python train.py --head_dim=96 --norm="layernorm" --tie_embeddings=true --init="normal" --init_std_qkv=0.0175 --init_std_up=0.0175 --grad_clip=0.5 --decay_shape="pow" --final_lr_fraction=0.1 --batch_tokens=[65536, 131072] --steps=9783 --dataset="wikipedia_en"
Each number is 200 + 20 x the weight over its row's rms, rounded and kept within 0 to 999. Layers, rows and columns count from 0. The size before them is the row's rms in percent of the matrix's.

# q: layer 3 attention query, 768x768, rms 0.042, rows 292-344, columns 320-383
# k: layer 3 attention key, 768x768, rms 0.0408, rows 292-343, columns 320-383
q292,099,181,210,214,231,218,180,185,187,189,206,185,238,178,221,200,206,187,202,215,210,137,188,188,222,192,202,235,175,230,187,209,169,216,212,170,194,220,196,237,220,211,200,173,179,211,230,204,180,201,249,225,184,194,169,240,169,207,202,174,194,175,208,238,220
k292,077,210,183,188,229,195,218,206,209,180,197,187,148,194,176,199,215,242,214,192,188,227,229,240,180,208,199,156,222,177,230,192,198,196,189,252,192,191,208,178,217,204,218,230,220,203,181,214,196,216,185,214,194,212,180,195,232,172,233,210,193,225,209,181,163
q293,106,175,219,174,223,209,201,200,196,174,206,199,186,180,202,242,196,182,174,211,216,189,221,195,204,227,218,202,207,182,214,189,195,188,221,171,198,169,218,211,223,210,195,211,177,180,225,179,214,199,151,207,187,221,213,209,205,178,192,223,190,187,184,195,204
k293,080,209,164,213,197,180,190,199,197,234,246,221,218,182,171,185,204,225,201,178,213,199,218,197,199,183,167,218,198,237,186,179,206,215,174,215,199,191,199,214,196,209,235,186,219,228,200,199,198,188,263,221,212,218,187,217,221,209,194,166,244,202,232,215,213
q294,116,174,187,167,206,195,214,198,144,183,211,222,211,198,220,205,229,220,231,203,217,204,215,204,195,199,205,196,186,206,189,183,217,197,205,235,180,170,181,225,217,219,179,191,179,212,205,183,211,197,202,184,204,187,181,217,207,215,203,232,214,223,199,145,215
k294,076,190,212,217,202,169,200,215,223,202,205,168,203,191,194,198,207,204,186,216,210,192,201,184,196,215,228,188,246,201,201,183,203,191,202,154,233,243,213,199,204,189,222,198,234,210,220,247,201,205,195,235,192,181,203,199,216,208,184,177,214,177,191,237,178
q295,091,187,209,181,220,215,193,242,199,223,218,213,185,188,235,212,186,202,223,174,193,182,188,199,196,207,202,231,218,184,189,205,219,208,197,219,190,165,226,242,196,176,206,167,181,223,193,231,214,211,205,213,218,190,176,204,171,177,189,183,190,218,173,206,214
k295,081,213,193,216,254,189,192,184,208,225,188,200,218,227,175,197,173,224,194,201,178,208,198,216,210,166,199,191,196,190,209,182,197,196,191,193,178,226,191,200,206,196,199,220,218,192,203,163,200,203,189,176,202,205,200,205,227,231,207,200,193,196,193,207,193
q296,094,210,187,201,176,207,198,223,222,202,178,195,199,240,224,218,188,229,184,239,197,227,198,146,183,214,161,179,217,188,187,219,230,206,191,197,186,193,184,147,178,200,225,230,192,196,209,209,234,166,184,177,182,195,190,195,180,211,175,240,229,225,198,185,193
k296,077,214,211,207,178,166,205,199,201,193,220,203,216,189,202,188,198,201,215,199,210,216,171,221,246,193,214,199,173,220,206,221,179,214,213,242,226,192,197,235,207,203,207,188,176,217,196,202,164,204,212,190,206,207,217,192,219,204,239,191,181,195,192,200,190
q297,103,226,185,220,188,246,223,188,197,206,193,208,191,208,192,184,216,184,228,231,206,195,205,198,167,225,197,224,185,197,202,194,195,199,208,186,210,189,197,195,201,182,193,206,203,224,197,209,154,205,175,187,196,207,231,211,218,215,207,216,189,187,186,198,190
k297,077,204,204,169,219,200,185,194,225,173,192,208,196,204,219,206,222,179,202,197,199,171,183,227,229,188,179,169,224,195,204,211,236,214,202,221,219,198,159,190,217,262,213,197,189,193,176,183,209,187,232,216,227,203,198,203,179,193,179,216,202,230,210,199,195
q298,091,199,188,187,171,216,184,207,187,152,211,191,201,167,200,203,205,182,186,146,190,216,179,254,172,221,196,204,196,202,196,188,207,209,182,185,180,188,220,179,228,204,203,177,230,168,202,191,181,165,223,181,185,212,207,196,225,170,203,209,195,273,224,232,178
k298,076,199,201,220,211,199,203,207,182,242,229,207,211,238,200,208,207,231,178,210,207,201,203,214,238,200,201,186,202,182,209,202,185,200,236,205,218,202,199,217,174,184,211,231,210,213,203,201,199,209,183,234,184,191,202,197,201,185,204,180,223,140,167,142,208
q299,107,220,177,143,199,229,161,196,175,185,212,212,219,202,192,201,182,203,200,180,207,178,200,175,188,143,195,171,205,228,216,197,193,174,220,232,239,196,219,219,219,221,187,176,208,197,230,195,217,217,245,185,186,227,163,180,182,194,188,220,192,235,224,204,199
k299,074,149,184,242,208,212,213,184,206,192,206,205,178,204,201,175,215,195,194,214,203,210,206,211,233,218,213,216,205,194,189,200,181,233,187,183,177,208,187,224,170,195,235,228,192,178,194,231,193,180,189,207,170,196,205,203,211,200,182,145,186,201,191,178,200
q300,101,210,241,223,201,174,206,199,214,206,204,220,183,195,172,199,188,224,204,207,193,179,198,204,249,207,183,162,223,166,187,191,226,207,214,234,203,168,204,244,180,217,166,197,199,205,208,209,168,212,189,220,210,197,222,177,198,198,225,191,210,241,183,168,227
k300,078,175,166,194,223,267,158,187,184,206,176,188,221,213,209,216,235,186,202,192,235,213,197,210,187,223,185,220,179,218,200,207,195,207,183,207,210,189,221,193,203,170,228,197,190,184,202,224,216,195,216,176,215,223,193,228,197,228,183,198,199,188,214,248,184
q301,107,204,218,241,202,226,210,216,228,204,199,175,203,186,164,206,206,188,175,201,196,191,202,226,181,191,173,206,222,208,204,194,181,178,231,180,192,215,232,179,229,211,205,217,217,197,214,181,236,193,213,214,172,183,205,189,178,198,185,195,208,208,192,222,201
k301,079,208,173,221,210,186,211,195,186,204,178,219,192,198,205,233,190,214,209,183,206,176,213,229,204,169,218,223,210,208,190,200,204,210,193,205,190,168,169,202,211,185,195,196,184,199,194,210,182,226,200,182,221,200,188,203,197,176,233,203,154,198,201,151,192
q302,110,219,164,171,235,183,214,207,198,206,199,191,230,179,203,244,217,218,184,222,175,198,181,197,193,217,207,184,192,211,216,166,191,190,189,234,186,186,222,203,193,187,196,184,153,170,206,220,168,214,209,181,221,181,174,201,215,201,160,213,219,207,201,209,230
k302,076,211,227,216,189,251,173,208,190,164,195,196,198,220,233,210,204,194,194,184,231,210,194,198,174,192,197,254,208,181,186,193,186,203,207,149,176,196,187,213,200,185,182,214,204,219,181,194,241,179,193,199,173,191,198,210,222,196,214,212,196,231,161,167,174
q303,103,198,207,233,183,172,200,236,176,206,170,182,200,200,206,198,190,213,198,180,201,176,196,227,203,211,245,166,231,189,222,261,181,146,192,193,226,175,207,208,223,189,201,211,197,206,186,213,154,216,186,193,217,199,188,186,232,201,218,200,217,180,172,212,221
k303,078,148,201,177,224,200,198,181,207,210,217,200,235,194,206,194,200,183,196,224,173,248,204,175,205,190,167,217,186,220,173,165,198,203,199,188,196,236,123,175,182,236,191,215,192,215,201,224,234,201,197,218,197,228,191,229,215,222,188,189,181,215,205,217,183
q304,103,188,179,204,206,187,223,229,181,180,194,228,162,202,230,213,178,222,182,198,204,217,184,180,200,183,180,211,217,199,219,190,190,195,190,228,193,231,189,166,195,216,188,160,199,202,190,186,189,212,212,179,215,212,229,192,228,220,192,210,210,232,198,191,204
k304,078,212,212,186,209,220,168,182,207,215,211,197,203,190,174,202,223,174,213,196,204,200,202,211,183,176,211,210,230,214,200,199,202,183,197,146,201,226,222,242,242,177,197,254,187,182,208,184,204,206,227,234,205,218,171,234,178,181,198,200,177,157,187,216,200
q305,103,186,191,197,206,216,171,196,195,193,212,177,199,151,182,213,220,182,210,181,186,182,196,176,194,195,209,207,203,160,227,218,190,199,192,218,202,217,219,207,202,204,210,180,203,157,232,198,182,236,178,227,202,199,175,220,195,215,177,256,182,211,225,155,232
k305,078,190,223,194,201,243,208,206,177,233,221,239,165,227,190,225,196,205,184,215,229,214,207,211,198,186,224,198,168,208,177,158,231,221,228,182,169,192,218,169,178,194,187,222,197,208,174,172,235,183,190,176,205,194,216,179,209,193,193,206,199,197,173,235,150
q306,104,196,183,216,207,191,216,177,167,196,198,139,230,212,185,202,252,198,182,229,203,202,177,169,211,189,240,208,215,160,193,198,194,199,234,167,201,180,192,217,210,197,197,211,210,245,184,213,211,185,245,219,192,181,170,198,209,202,186,206,214,200,194,206,195
k306,075,183,214,191,190,213,190,182,179,174,211,241,174,192,193,193,165,208,200,222,193,195,240,190,178,215,180,200,198,215,200,225,170,193,168,226,205,211,196,194,183,195,188,191,190,164,212,191,224,234,163,223,223,227,203,225,219,214,194,222,198,223,180,198,187
q307,086,160,212,208,206,195,177,217,197,199,160,178,202,194,185,178,192,215,184,203,185,202,211,234,198,212,182,188,203,209,191,197,176,239,176,189,174,208,210,223,191,197,192,192,187,224,223,190,200,240,196,205,244,208,196,224,162,192,202,208,228,193,203,178,193
k307,078,219,203,209,178,201,227,160,191,181,261,214,228,221,213,194,218,184,212,208,203,194,203,218,199,188,188,203,220,215,205,193,193,192,197,171,212,201,214,172,209,204,212,190,206,175,176,172,207,177,182,205,146,208,202,203,229,189,161,191,195,200,164,218,181
q308,097,211,197,203,193,227,185,215,195,231,214,217,206,165,246,218,227,200,203,179,190,189,197,226,187,191,185,206,172,161,177,176,200,197,183,231,217,212,166,207,220,221,195,208,212,226,189,206,190,205,203,214,166,167,179,173,215,175,215,173,196,184,186,169,186
k308,076,215,198,198,230,187,225,202,177,190,194,184,171,222,148,222,168,240,173,195,249,198,204,197,220,181,189,212,220,249,214,200,207,198,200,162,170,211,225,196,193,181,210,163,160,210,193,180,215,184,195,174,236,203,191,213,199,205,180,225,203,207,213,210,210
q309,111,202,231,210,209,166,215,198,173,189,172,206,219,223,218,212,178,211,160,205,221,200,204,206,186,200,212,189,206,243,188,180,169,190,221,180,209,180,167,211,224,210,231,159,211,188,231,193,179,223,221,216,179,238,231,239,230,191,213,202,204,206,219,192,195
k309,077,199,165,192,195,229,189,199,230,233,191,208,212,179,158,200,212,180,222,198,204,162,210,185,205,194,202,235,211,193,188,227,228,199,211,217,211,218,203,199,184,185,184,237,181,185,181,181,236,176,187,191,217,181,197,185,180,185,161,221,156,201,180,169,201
q310,111,243,181,198,170,226,191,182,192,196,204,199,201,189,239,188,206,185,191,204,233,217,142,180,189,218,184,206,204,247,193,230,217,215,216,150,233,213,201,187,225,185,214,222,235,206,165,188,182,165,192,247,194,206,203,203,168,199,207,184,201,168,167,190,222
k310,081,168,219,196,203,219,211,198,203,215,188,209,190,215,181,214,182,201,183,206,134,160,234,191,193,171,201,182,220,139,223,197,197,188,179,210,180,220,181,171,180,223,191,214,178,173,243,193,203,206,204,179,240,168,190,199,233,218,194,192,199,222,234,222,181
q311,097,193,191,178,183,180,180,226,187,177,216,191,209,179,201,212,180,210,223,207,195,194,217,162,199,190,195,182,248,187,211,161,190,193,180,207,211,201,178,179,222,207,205,188,177,231,209,233,222,186,228,225,180,185,229,218,211,185,183,227,202,242,195,248,194
k311,080,194,190,174,222,167,237,178,208,231,223,196,206,207,183,198,242,235,181,180,230,184,186,221,199,190,202,246,204,231,187,255,203,180,231,197,203,202,236,231,182,160,175,194,218,209,199,179,164,210,185,158,204,214,176,216,171,208,161,172,213,183,180,178,204
q312,100,178,187,210,202,199,198,194,171,176,199,192,181,236,205,198,232,223,224,187,182,209,190,195,165,189,216,194,194,190,181,194,207,199,197,185,214,216,173,181,180,219,226,218,207,168,228,219,191,240,160,195,203,176,198,202,219,211,196,186,214,164,197,171,179
k312,074,204,210,215,193,219,206,209,205,235,196,203,225,179,198,180,174,181,170,211,237,220,190,185,198,208,195,208,223,211,219,251,172,168,191,193,200,184,212,226,211,210,188,194,199,238,196,207,191,167,251,210,221,217,206,194,185,160,210,180,201,224,199,183,206
q313,106,190,222,202,195,197,211,168,206,219,209,186,182,244,202,197,174,189,217,198,254,243,202,190,223,194,176,208,224,235,177,192,228,194,217,184,201,172,162,206,196,178,189,201,256,182,199,191,216,169,216,216,212,223,235,215,184,197,228,213,200,202,179,188,173
k313,078,203,202,204,156,211,202,238,224,181,215,207,209,182,199,182,219,236,190,196,154,195,196,192,188,192,189,223,191,212,211,226,199,193,215,190,210,231,210,212,206,222,204,195,174,200,197,203,191,234,181,175,202,162,189,179,211,192,166,172,199,210,192,214,223
q314,107,181,272,217,235,145,203,226,197,199,222,194,226,178,170,210,196,226,178,215,185,204,150,208,186,226,203,186,236,210,222,215,199,165,220,219,183,194,220,200,189,194,191,203,183,196,196,213,180,204,201,201,180,206,196,213,251,217,214,192,196,203,209,207,208
k314,081,199,144,188,209,238,198,167,186,213,184,166,192,206,197,198,199,203,225,200,185,238,228,210,200,169,202,193,168,174,200,208,197,188,186,183,183,199,172,191,229,220,208,185,208,211,227,213,225,204,196,214,235,205,179,211,164,148,207,195,211,211,183,193,194
q315,100,197,195,224,225,192,242,193,210,236,197,187,237,195,189,208,190,229,230,196,220,182,237,208,192,187,195,228,208,187,243,209,205,214,199,210,195,218,197,217,196,192,193,207,194,207,197,204,197,223,199,196,155,210,216,237,214,226,209,228,215,215,219,177,189
k315,081,206,211,200,203,190,195,191,214,185,192,200,160,199,217,212,214,199,175,178,218,232,191,190,192,211,213,196,199,214,192,152,192,190,212,198,192,182,188,207,232,230,199,206,196,204,199,193,196,196,224,202,207,187,209,180,206,203,191,170,207,190,191,167,211
q316,132,194,195,220,231,165,183,223,179,195,207,231,261,172,157,204,234,222,178,201,197,203,208,237,215,225,191,196,201,204,214,216,217,172,205,206,204,203,228,208,200,227,175,220,185,248,234,219,216,206,205,196,213,204,175,211,207,207,185,232,225,227,212,169,219
k316,077,189,180,188,196,233,247,191,183,181,196,163,187,199,211,200,169,207,202,215,214,226,211,182,163,190,227,209,219,201,228,186,197,224,200,176,222,221,145,220,243,180,220,176,223,199,188,228,212,186,182,208,169,187,173,194,180,234,167,165,213,179,198,227,211
q317,109,219,193,232,200,219,222,192,171,193,230,211,215,179,191,191,228,207,162,223,185,202,193,221,191,212,187,192,220,179,201,168,198,164,177,216,182,206,207,209,175,192,220,191,222,231,211,182,192,188,215,213,181,171,210,182,184,206,213,202,195,205,182,193,214
k317,086,164,186,191,205,218,180,180,196,215,202,168,186,225,210,200,217,176,204,216,181,186,211,152,205,197,212,225,204,193,203,230,184,209,209,188,228,211,183,189,213,159,209,203,184,149,218,197,208,238,179,197,196,217,188,234,225,169,193,191,221,212,167,200,196
q318,105,214,194,170,184,224,180,182,163,180,223,174,182,233,197,210,214,211,211,208,218,197,206,219,190,199,206,186,173,218,219,178,203,202,181,202,191,205,159,234,182,239,200,185,229,168,225,165,195,225,170,204,175,215,224,193,200,203,230,174,208,199,215,157,204
k318,079,194,198,215,199,213,206,182,260,225,199,218,215,196,187,207,195,205,185,224,205,152,198,213,223,179,193,222,225,211,203,200,206,200,209,184,218,215,234,190,207,175,206,181,186,208,176,223,232,177,228,189,201,193,192,212,178,198,169,200,209,211,203,203,205
q319,097,190,220,197,208,170,234,214,228,187,206,212,197,186,161,208,202,238,187,185,172,240,199,213,208,187,206,222,188,184,218,209,207,183,200,166,170,176,221,202,246,191,198,211,195,214,188,200,198,194,185,171,227,203,199,212,185,192,187,194,186,202,189,194,176
k319,074,223,154,190,187,206,178,189,190,223,193,181,194,201,206,212,217,187,229,166,207,237,209,224,197,208,217,167,198,218,170,169,235,249,214,162,187,210,195,191,190,198,206,176,178,190,205,173,221,210,201,196,165,199,183,208,187,217,177,221,193,206,198,203,220
q320,100,227,201,208,183,217,194,209,203,235,217,185,210,159,215,194,209,206,215,244,230,204,192,207,208,176,253,169,223,217,174,231,259,199,196,199,216,218,197,176,206,180,194,212,194,196,185,209,220,172,176,212,204,180,243,184,183,217,193,209,204,193,239,198,221
k320,089,234,187,175,140,204,208,187,215,164,215,205,240,248,219,220,171,175,203,166,180,198,187,187,209,221,176,193,178,209,194,210,173,213,203,230,224,189,181,197,196,226,211,187,186,213,185,200,194,235,217,207,205,186,197,195,210,233,211,159,198,200,201,168,221
q321,111,191,175,159,182,231,177,189,167,221,209,222,188,189,204,204,214,223,168,199,185,226,166,205,185,197,194,229,203,208,164,210,188,195,207,167,186,262,184,234,185,201,159,163,223,177,192,212,209,207,207,223,186,139,204,213,214,212,168,197,225,179,207,199,171
k321,076,212,215,230,179,135,219,196,212,187,185,175,207,217,189,184,192,192,205,194,211,189,228,207,196,249,232,176,202,198,217,190,181,194,182,231,219,175,202,165,220,220,220,196,173,238,216,184,168,191,178,199,234,207,173,184,158,150,214,204,176,220,194,210,175
q322,101,223,207,238,190,166,174,200,218,178,174,169,166,210,188,178,147,197,187,205,198,200,219,213,232,175,189,200,179,191,228,182,203,239,181,203,180,239,187,186,202,170,158,197,190,219,176,225,201,169,176,215,186,173,204,206,181,201,212,193,185,171,176,203,173
k322,078,214,199,178,202,243,228,184,210,200,202,214,249,184,196,227,179,178,204,210,189,174,182,196,191,222,242,164,189,209,170,184,207,180,185,187,209,181,209,179,194,217,221,169,213,200,204,195,222,189,230,203,170,200,211,172,243,223,215,181,202,179,215,187,205
q323,126,227,209,181,184,236,175,196,187,200,170,193,197,237,212,189,139,207,238,228,179,226,190,198,224,220,186,227,184,211,211,203,212,232,194,160,219,217,214,185,210,193,212,184,183,222,186,176,209,170,209,180,185,212,185,192,178,171,201,186,227,186,193,186,182
k323,082,236,192,215,174,213,207,185,221,231,214,187,179,194,188,205,219,201,182,184,230,207,188,216,193,144,204,217,188,201,199,155,197,185,199,204,155,190,223,177,232,190,199,199,225,176,185,149,245,211,213,183,197,165,212,194,181,184,238,189,178,199,180,220,196
q324,095,235,196,167,172,232,158,218,216,192,231,148,192,198,219,200,218,183,208,220,195,186,217,175,226,208,136,195,204,199,188,202,206,220,206,212,178,240,217,208,175,186,195,200,231,191,194,170,223,197,151,167,215,214,194,220,217,199,176,202,231,193,211,207,171
k324,072,168,189,210,207,193,246,189,202,187,195,223,200,201,203,201,175,196,184,198,184,170,191,164,170,215,246,229,205,190,217,136,176,174,185,186,212,128,187,222,192,186,204,173,168,204,177,195,166,209,223,205,163,193,202,184,183,191,213,203,192,207,170,192,223
q325,096,240,189,181,166,205,201,195,216,216,185,193,212,209,210,205,201,205,191,211,184,216,202,215,202,190,194,192,242,196,204,186,193,190,224,214,215,211,225,186,194,197,169,208,179,256,173,157,206,174,211,196,214,182,202,197,202,218,191,212,211,183,217,211,202
k325,078,184,202,186,186,202,189,192,197,166,215,218,177,212,203,184,201,177,208,196,199,166,197,191,214,178,202,217,135,217,190,210,220,211,210,220,195,200,184,215,197,184,224,182,200,165,195,190,204,221,210,214,176,188,204,205,194,175,211,181,227,222,224,200,194
q326,108,187,176,223,183,251,188,206,210,209,197,205,188,223,205,210,204,186,207,201,211,183,230,204,196,204,190,204,186,219,206,224,232,238,200,220,194,220,203,230,198,155,214,231,178,181,185,195,187,201,187,200,223,229,200,191,189,211,204,213,204,241,177,208,188
k326,077,202,212,195,216,187,209,196,190,186,168,206,211,167,223,177,200,197,221,222,182,198,174,235,197,183,216,227,229,207,197,177,192,166,210,188,225,179,198,216,210,213,193,193,227,199,193,217,189,195,246,176,193,221,222,228,192,203,177,203,190,187,227,196,210
q327,104,214,195,201,239,185,197,192,189,179,204,239,180,190,193,209,230,236,196,203,197,200,187,211,218,192,191,255,205,184,180,185,208,209,168,191,179,219,218,236,205,195,197,169,207,202,179,197,172,193,218,182,220,149,200,220,219,205,160,221,172,190,211,215,197
k327,091,205,182,200,236,225,205,207,216,202,207,185,191,224,176,212,181,193,188,204,206,173,211,222,165,208,222,176,226,215,220,161,210,184,235,198,195,203,230,221,232,198,202,186,220,184,203,190,224,200,220,195,213,211,171,202,196,181,225,167,214,211,186,187,177
q328,101,196,218,196,177,190,214,185,177,183,218,192,196,209,197,207,187,175,197,197,200,249,190,227,179,219,212,208,188,211,175,170,190,184,204,201,222,207,172,224,214,204,168,246,178,179,206,205,208,203,194,175,168,193,204,159,211,207,245,228,199,160,187,223,190
k328,083,248,206,199,180,208,202,219,232,271,166,201,191,204,208,178,230,173,201,183,190,238,198,167,203,211,193,179,214,187,219,205,185,212,210,207,229,183,219,149,211,213,208,197,201,226,185,222,204,191,200,210,221,187,227,199,216,174,197,229,179,210,225,155,211
q329,090,222,204,207,194,228,174,205,205,218,219,207,189,228,176,192,182,199,196,192,207,202,193,186,223,202,214,221,199,199,198,194,169,217,204,153,214,159,189,188,209,236,218,176,182,180,165,188,185,212,191,189,175,178,212,172,207,191,190,188,202,197,205,166,213
k329,085,198,211,198,117,195,212,199,189,206,196,180,226,168,238,204,223,166,193,198,194,200,190,223,194,222,193,177,219,192,174,196,223,228,197,190,209,236,185,189,183,211,217,236,175,176,184,174,208,203,172,209,169,191,231,205,192,193,229,177,203,181,197,195,211
q330,096,220,178,184,203,214,144,217,201,198,170,180,184,221,204,189,190,185,233,233,227,194,179,208,211,208,179,199,215,220,211,206,203,193,209,171,173,174,198,178,191,195,196,166,176,195,181,212,206,187,171,186,228,176,180,181,171,192,206,204,206,221,226,207,182
k330,078,203,223,193,222,166,225,214,206,212,216,235,209,188,190,200,208,215,172,151,177,208,223,191,152,206,195,186,169,183,212,190,198,202,209,213,186,212,237,233,171,200,203,209,228,188,201,186,210,221,197,186,197,195,225,200,189,180,217,230,218,190,202,213,206
q331,128,226,235,201,162,254,215,189,219,199,181,181,192,193,199,178,204,178,217,195,194,194,174,216,239,186,221,220,189,187,216,199,241,196,183,191,191,194,233,181,189,210,173,194,200,202,171,181,230,203,203,194,198,197,214,177,171,213,228,184,196,203,180,187,205
k331,075,204,184,197,161,193,209,189,168,177,203,198,181,189,215,211,161,206,212,216,207,184,210,199,195,201,228,218,227,209,199,144,175,201,184,181,177,209,155,205,244,177,244,206,197,192,198,197,199,184,215,189,194,194,210,228,180,194,237,176,200,171,209,213,165
q332,096,179,214,254,206,171,224,153,199,154,202,228,206,195,214,194,186,191,205,215,204,181,193,175,156,194,197,200,210,169,216,211,177,217,220,208,211,192,198,175,180,193,205,202,219,189,235,196,197,212,203,164,221,172,186,184,207,168,211,206,185,235,183,196,236
k332,079,222,197,198,188,214,205,233,209,208,214,188,216,195,164,222,208,217,178,191,205,173,210,203,226,211,197,216,190,255,207,210,205,196,192,186,216,206,191,231,240,225,176,197,186,223,177,200,191,200,207,225,225,187,193,208,205,218,227,216,211,175,210,206,165
q333,113,192,197,229,174,218,194,195,216,161,196,216,183,209,199,180,201,160,223,222,193,140,216,169,209,215,211,193,147,229,208,211,224,223,181,263,219,215,185,217,165,182,193,219,199,157,224,177,167,161,216,195,207,203,213,193,193,226,195,199,202,191,188,217,198
k333,078,180,227,148,183,213,217,235,201,243,200,190,239,183,214,204,189,236,198,188,193,228,186,216,183,202,192,213,214,181,178,241,158,206,216,158,176,196,213,187,198,213,195,228,187,229,178,218,208,205,212,224,207,188,202,196,213,191,212,226,172,181,198,179,191
q334,158,228,182,211,175,264,216,186,233,225,186,190,164,214,191,216,184,176,219,209,171,207,200,187,215,175,207,210,176,211,199,150,211,210,177,192,172,195,200,204,232,182,212,177,206,223,174,174,195,179,224,208,189,182,206,182,152,196,226,187,184,212,183,182,193
k334,112,211,190,212,184,197,183,188,202,185,180,206,174,207,197,218,189,242,204,203,185,238,200,206,176,208,209,209,202,208,211,190,218,171,208,168,157,236,236,206,207,187,202,171,196,209,175,201,171,218,230,190,199,190,189,213,166,178,218,192,203,208,200,204,202
q335,124,180,221,169,226,145,182,219,202,175,216,199,235,202,179,204,206,207,184,188,223,204,210,224,185,204,194,170,189,208,258,191,222,173,211,172,218,183,218,235,163,216,198,205,208,198,221,212,217,199,197,206,187,200,184,197,222,228,153,208,196,204,209,198,215
k335,075,193,192,186,180,223,205,183,200,193,164,210,194,179,223,176,222,211,179,182,175,187,180,193,215,208,182,225,184,209,184,211,181,237,204,246,208,230,164,175,226,210,193,190,171,194,214,203,203,189,163,189,220,197,193,199,218,196,180,203,202,195,211,175,195
q336,111,196,197,232,189,182,235,219,209,227,199,197,217,211,210,232,201,194,222,178,193,222,181,214,218,180,192,190,205,212,181,211,220,201,200,219,206,183,216,184,188,198,237,207,229,172,178,167,248,168,211,186,222,193,199,213,186,205,191,250,187,231,215,205,179
k336,084,212,193,189,227,201,172,198,195,179,187,217,166,205,182,187,166,196,171,214,217,213,223,196,174,217,191,226,201,201,219,183,210,212,212,148,181,226,204,213,219,200,172,178,169,252,206,221,188,207,218,190,178,208,179,205,198,162,249,137,213,202,207,215,185
q337,097,234,214,226,202,188,205,186,201,189,189,179,203,163,177,200,195,205,184,204,227,194,204,213,234,189,174,196,192,185,197,176,180,218,214,208,201,205,155,191,162,169,201,237,192,169,206,167,214,171,243,224,171,186,171,206,191,194,157,165,206,167,183,196,196
k337,078,195,188,190,182,204,200,216,192,220,216,222,202,252,203,194,175,176,207,226,198,247,192,176,181,184,188,231,222,179,182,213,229,218,209,177,197,183,214,219,214,239,201,208,198,219,176,209,171,235,172,195,251,199,228,196,221,187,232,244,197,203,196,185,187
q338,099,156,263,214,235,168,190,198,222,218,215,241,217,209,165,197,193,195,200,226,186,201,195,212,184,219,167,170,182,178,178,180,179,183,209,228,205,201,159,216,221,216,190,218,189,198,234,208,188,187,230,187,207,166,187,226,202,212,217,201,208,241,184,221,215
k338,077,222,157,223,224,248,211,212,183,190,184,173,193,184,201,218,221,203,217,212,204,193,193,200,177,179,196,243,196,223,205,180,203,209,177,190,202,190,195,183,177,187,192,203,189,190,192,159,192,223,183,211,202,199,228,205,244,199,202,226,202,142,238,201,198
q339,104,208,196,201,238,198,186,188,190,179,247,191,205,177,193,215,206,249,197,180,216,229,199,177,195,184,175,161,175,185,209,187,184,228,208,183,236,187,237,213,231,226,226,186,212,194,231,165,235,208,178,173,193,198,200,214,217,232,195,176,206,185,189,171,238
k339,080,185,201,193,227,204,194,210,177,238,168,209,184,212,196,204,198,191,210,189,182,185,191,227,183,195,214,209,211,189,197,167,208,196,187,198,117,210,192,179,211,226,173,215,196,214,191,233,190,202,205,230,168,199,172,197,194,183,197,204,179,205,215,219,175
q340,091,202,196,226,200,191,166,200,201,186,226,187,219,224,221,210,178,217,214,225,189,221,210,222,194,196,181,211,231,201,196,176,227,196,245,185,221,170,209,212,236,192,192,179,214,226,228,214,202,173,190,188,165,190,186,202,162,192,176,195,203,197,192,174,192
k340,075,162,202,188,247,200,224,148,239,194,177,210,172,179,222,172,203,198,178,161,201,185,218,192,208,205,245,164,202,216,217,190,165,225,177,192,196,204,221,189,184,230,178,207,219,158,182,186,181,222,218,229,194,185,187,203,198,184,202,189,202,212,163,204,189
q341,106,182,206,204,206,165,186,190,218,212,218,214,211,209,212,190,206,252,219,214,197,196,180,202,199,216,159,210,212,185,223,162,177,204,178,205,212,179,210,234,203,213,239,188,221,180,192,199,196,183,225,218,194,204,201,202,172,266,213,197,177,190,197,197,211
k341,084,188,201,194,177,231,232,222,193,185,199,176,193,191,206,184,210,150,207,181,214,172,207,220,214,212,191,211,203,164,192,251,250,208,225,186,215,201,186,189,191,197,184,172,195,196,201,217,202,213,175,192,195,203,210,204,249,156,159,177,235,181,185,177,190
q342,228,222,238,206,152,258,198,201,210,207,185,192,164,220,204,187,175,176,237,194,194,196,209,180,200,196,207,215,188,197,176,199,201,210,188,197,188,210,190,177,196,171,203,197,197,184,180,181,199,184,209,186,188,224,235,181,157,184,235,179,165,186,178,214,178
k342,079,203,163,178,253,171,215,200,193,211,218,186,189,217,210,196,191,190,219,184,191,232,199,197,200,202,197,180,198,218,190,192,180,216,185,192,216,212,189,193,174,239,205,203,233,178,212,210,179,215,167,192,220,212,202,180,236,188,188,190,205,181,214,177,191
q343,085,181,215,210,123,223,241,216,233,202,219,223,192,192,194,176,203,239,164,182,191,209,180,204,172,195,227,239,184,183,232,153,179,206,199,189,186,211,193,232,219,170,177,179,211,232,204,223,187,173,213,202,257,167,182,194,183,185,176,210,181,188,210,219,188
k343,088,191,190,194,157,234,211,228,183,181,210,223,169,213,217,132,211,168,144,229,212,211,211,187,209,215,206,183,176,197,193,210,201,196,229,185,227,242,204,194,176,167,200,218,222,200,197,196,214,151,185,193,152,201,174,172,178,205,220,208,175,175,216,207,156
q344,078,182,176,191,191,213,214,228,202,210,217,214,186,217,239,168,210,211,133,235,218,161,208,182,179,202,199,198,224,181,208,186,196,193,231,158,209,220,221,233,210,179,222,201,215,198,199,194,198,183,184,182,191,188,174,198,195,210,227,231,178,194,211,165,174